Part of a small language model's weights.
Size: width 128, 2 heads of 64, MLP 768 tanh GELU, vocabulary 1024, 2.63M parameters.
Training: 84M tokens, 5156 steps.
Each number is 128 + 24 x the weight over its row's rms, rounded and kept within 0 to 255. Layers, rows and columns count from 0. Numbers have three digits each. The size before them is the row's rms in percent of the matrix's.

# q: layer 4 attention query, 128x128, rms 0.187, rows 72-82, columns 0-127
# k: layer 4 attention key, 128x128, rms 0.189, rows 72-81, columns 0-127
q72 099:137142122153079116125151175146130131131135124127106126165117139117119127118164107097112141119140082118168099119114153139163156143152114121107116142098127125104157125140180131118109129164115090150101115116083117140113113137153141132127131121090158104174144128183174145126101179095115174167129113108119132132132146108168152152128144169126112078141085143126092117140090078130131085130159
k72 089:103120128157181139146142137121143137143141121154141070131101145107083075132120165147140139143162106135110119147132153183150087118118142153173132107140142156159120133099104144177150143082146122180136169109129112148145142125136119105118118137174111112117119110126157119123172110151159184099129146105133151129092112106143121087117148153137164171105130128163119100135127136164150154135134
q73 106:156153175115165135146142128137140151130139093137136127116151107147177144109130120164125113146181127146109126088161125116107133150122118144129147164131113082113105105087111130171142105102156130135130098153099155101122083125101166144163103162128119161152132146105154123124156135172107131177134142135124104115118134137153136141149153101140154074110117086147158134072158070096118143122125
k73 097:216138086094083157111109138131112152148151115155179134139094154113137147100127156145116130119107119104172176124104123136163144119172135137132160099143148125096119131110117124110127141106114111128095109117154124144159153151132102128149160150094135111182144126157114164147138163135128118142119118166095142114117110109138152123137163095128086154120122144089094151156126108168159110149145
q74 101:147107128107117120136132150107122158128165108113113156141139099130133146122114098110105153109138078085101095148115092091117141135168143121118116153136109085098122103112144123128112150097165119158129105119105100140154150129156118159139120127157147100127118121153100124101171115078109064084143100164092146165130110142163153160151085138114167124123079152137146096095124116148120129091162
k74 088:158128113148129140149119065144145125148130134120090107137081143155128098083134145145147147172119136126144130150126126109152104098124143112178143093144122122109121126097126098159109132100087119098173108085115106112128088112110117120113133134072116147165076117147139148093112136126166162123140132135109112077112113125113098109170132139127149150091152103070135140134139085132110116177124
q75 097:134130097153095124094128125153129112147141058135127138116093154110097114133120184127147132097125114073125129172104128150158122137094102131117121116127134145123144135168108178098116152124099111139100166133118114113088118128147155110140144120158195144118122136124137131138080145095104154138156155097113126130116121123110113119123125163136143139147145133103064161166071148163113093128162
k75 087:124099145145125162148126123148136112074067151146117139097101141115131117082097110124120139118174091152175124136150141164113146119120115139135110179110105131153135127121100150148131138106153161151110183103072145110130127123120119143091118140151135121117090164123141078106161146133086116144180089131173104145136106131138149155152146160124154147114124103129152128079139118105123131096147
q76 091:128146111147142126138141150112139136116145105144098135154146122181105132147155182077159176146146124122127150169149115149161153151154130070164152102136156129184095104167105140117141133116100156130110129135137107144135117138163100128145126157125141140136150142148096143146067126085143153153085150139132121092161127151115153166162109124147089125151155155118137123170116111130149089141119
k76 090:115130121130144141123085124132131121119123146137140126143102090127144102095117116112084108091154147113125090129124145144153160131127116163090174132125154143127111141132139162123175118174126121151136166089111125125125125112170059209121118096132086129121163127137133125082130129127149132172133118121103148077104174143100161166136137113163129112102144106135139152153128148099109106166148
q77 095:163131127139142111188140118136162127118130107124134116125111111097121119132139141180114151139103112085112155107126138139115096078127137090095133155149130127097137172153169169118156149133099152128118078164178103109128128114092125112161160125137140127151131120117123181118095133133194104150108141158148149083146145106157120133102126129110129115165068149113175123137117126149128129161129
k77 100:086114147151136128109129148106098140132117146122105144155098143117097114121117150096126133154138120088153108140130125105121171188099111115087148149124081137102134150128118067145129162127131131131172129142110133120135153125107105167124178119127130147158147129114118150149141172050094109127146135111162154150116127113093109186136139102131134153131094103169137149083131156090115104105128
q78 100:126121137165169175116115121161138090124105130155089140101070146112098089138174153134135148087117118120141157142103085174137150114128107121149124134122182158153113151160145141143113155092126155161120110143139144159158116128146130121134155092125123094127155130131140127151119129104125127097129163148095140119151165143122078141108140165103104166124150137125115169156117161143129060145131
k78 104:101092132126127108131166138170106127131140140152127147137179139172116141103119152131184128125111145133154099147158153193147113134154129128147165171119123141144113146118169116136133120125135147148107098118117101135131102128144171111168116127176117143097092144113161123079151107081140120175125110153139121120088114116163172144172126179130151108128105102140122131098176146122124134155117
q79 098:149145145119095129146109127149144134093064122149147149138104139116149113169134088108137149117100136148176104136123148166166127147115151125115104160151131127103144159116184093131157124145110093162130131130137141188111124089133098100131142100101137093106167096124110096136117126102128135136125096128092166151141161106133132143158113175103085102153136163118114159169103141124150104121097
k79 100:115106144111121077130161152135094148154167128126121096161140126104109126132105160140108118152181146148097147157132143152165123101119156093101136103146135114162167099175098138117103143118111131117145116123168181112136161088127143112145155151092089063144141161159107117114097078153118115148109145097109135106111105146129146105108125134110168128115130094140122145157107095123135092148128
q80 099:090130137118103133166113143163109137126121082108163152136135137154101110139163110115129145160126167123134153135145180116123123201135119118119134140180149130141149137109136149115144154117109089137130168158117171144105114147137143116142142113110140119117128149116125146085067124161132142133166146110097185136106119138117167121154143145132141104133181174139098118171098138141165101084128
k80 111:158127099165148171146166143141082122116137151136139140082153144158152128106114146116123139107149082148134134115140096155120149106127149155114146093176129143113096132077118135119149123107104148092114173110122131101140106105073155134166070140150140143111127124131120138120120076127124145173142068132163160104152125108139152130107140142121130145121121135077103116093097087133094138140118
q81 096:112111138151108165160132142157153109142130139131144124135136168124141111094167140141154158143140110082085189127125138095157128148167126155146122139111126163186133106168161141111117174157145100103090155145134133126121157119153109122097096124148142104133080115169111086148115136136169136088102158123141132108113108141158118124143163125128095138101151119145156112166127144172169128107104
k81 094:183123151133143119138150115119146106126142146127139157131118102145131127174166137160129114143126118135142097120092126095105140119137113091141117122137145145150172113133202099128147154174101129127179103148106086141132148139120091140150159122108197169167162147113121123175143145121141125100155135119138104142094154137140107106131100145091105092145086150126104148122136136095146169141095
q82 094:069122132099107123148109151157164167123161115154166144165088137128129111078184143098123106092103128119105124133132170092153125135117156151119147106125172160146127155151109133087126123165115137136167192146116181131116110178109124155149146110099134132106146122119130127149137103132117146121120156107124113108159125148121141090133116113117122099139131163129091124106147091095145109111090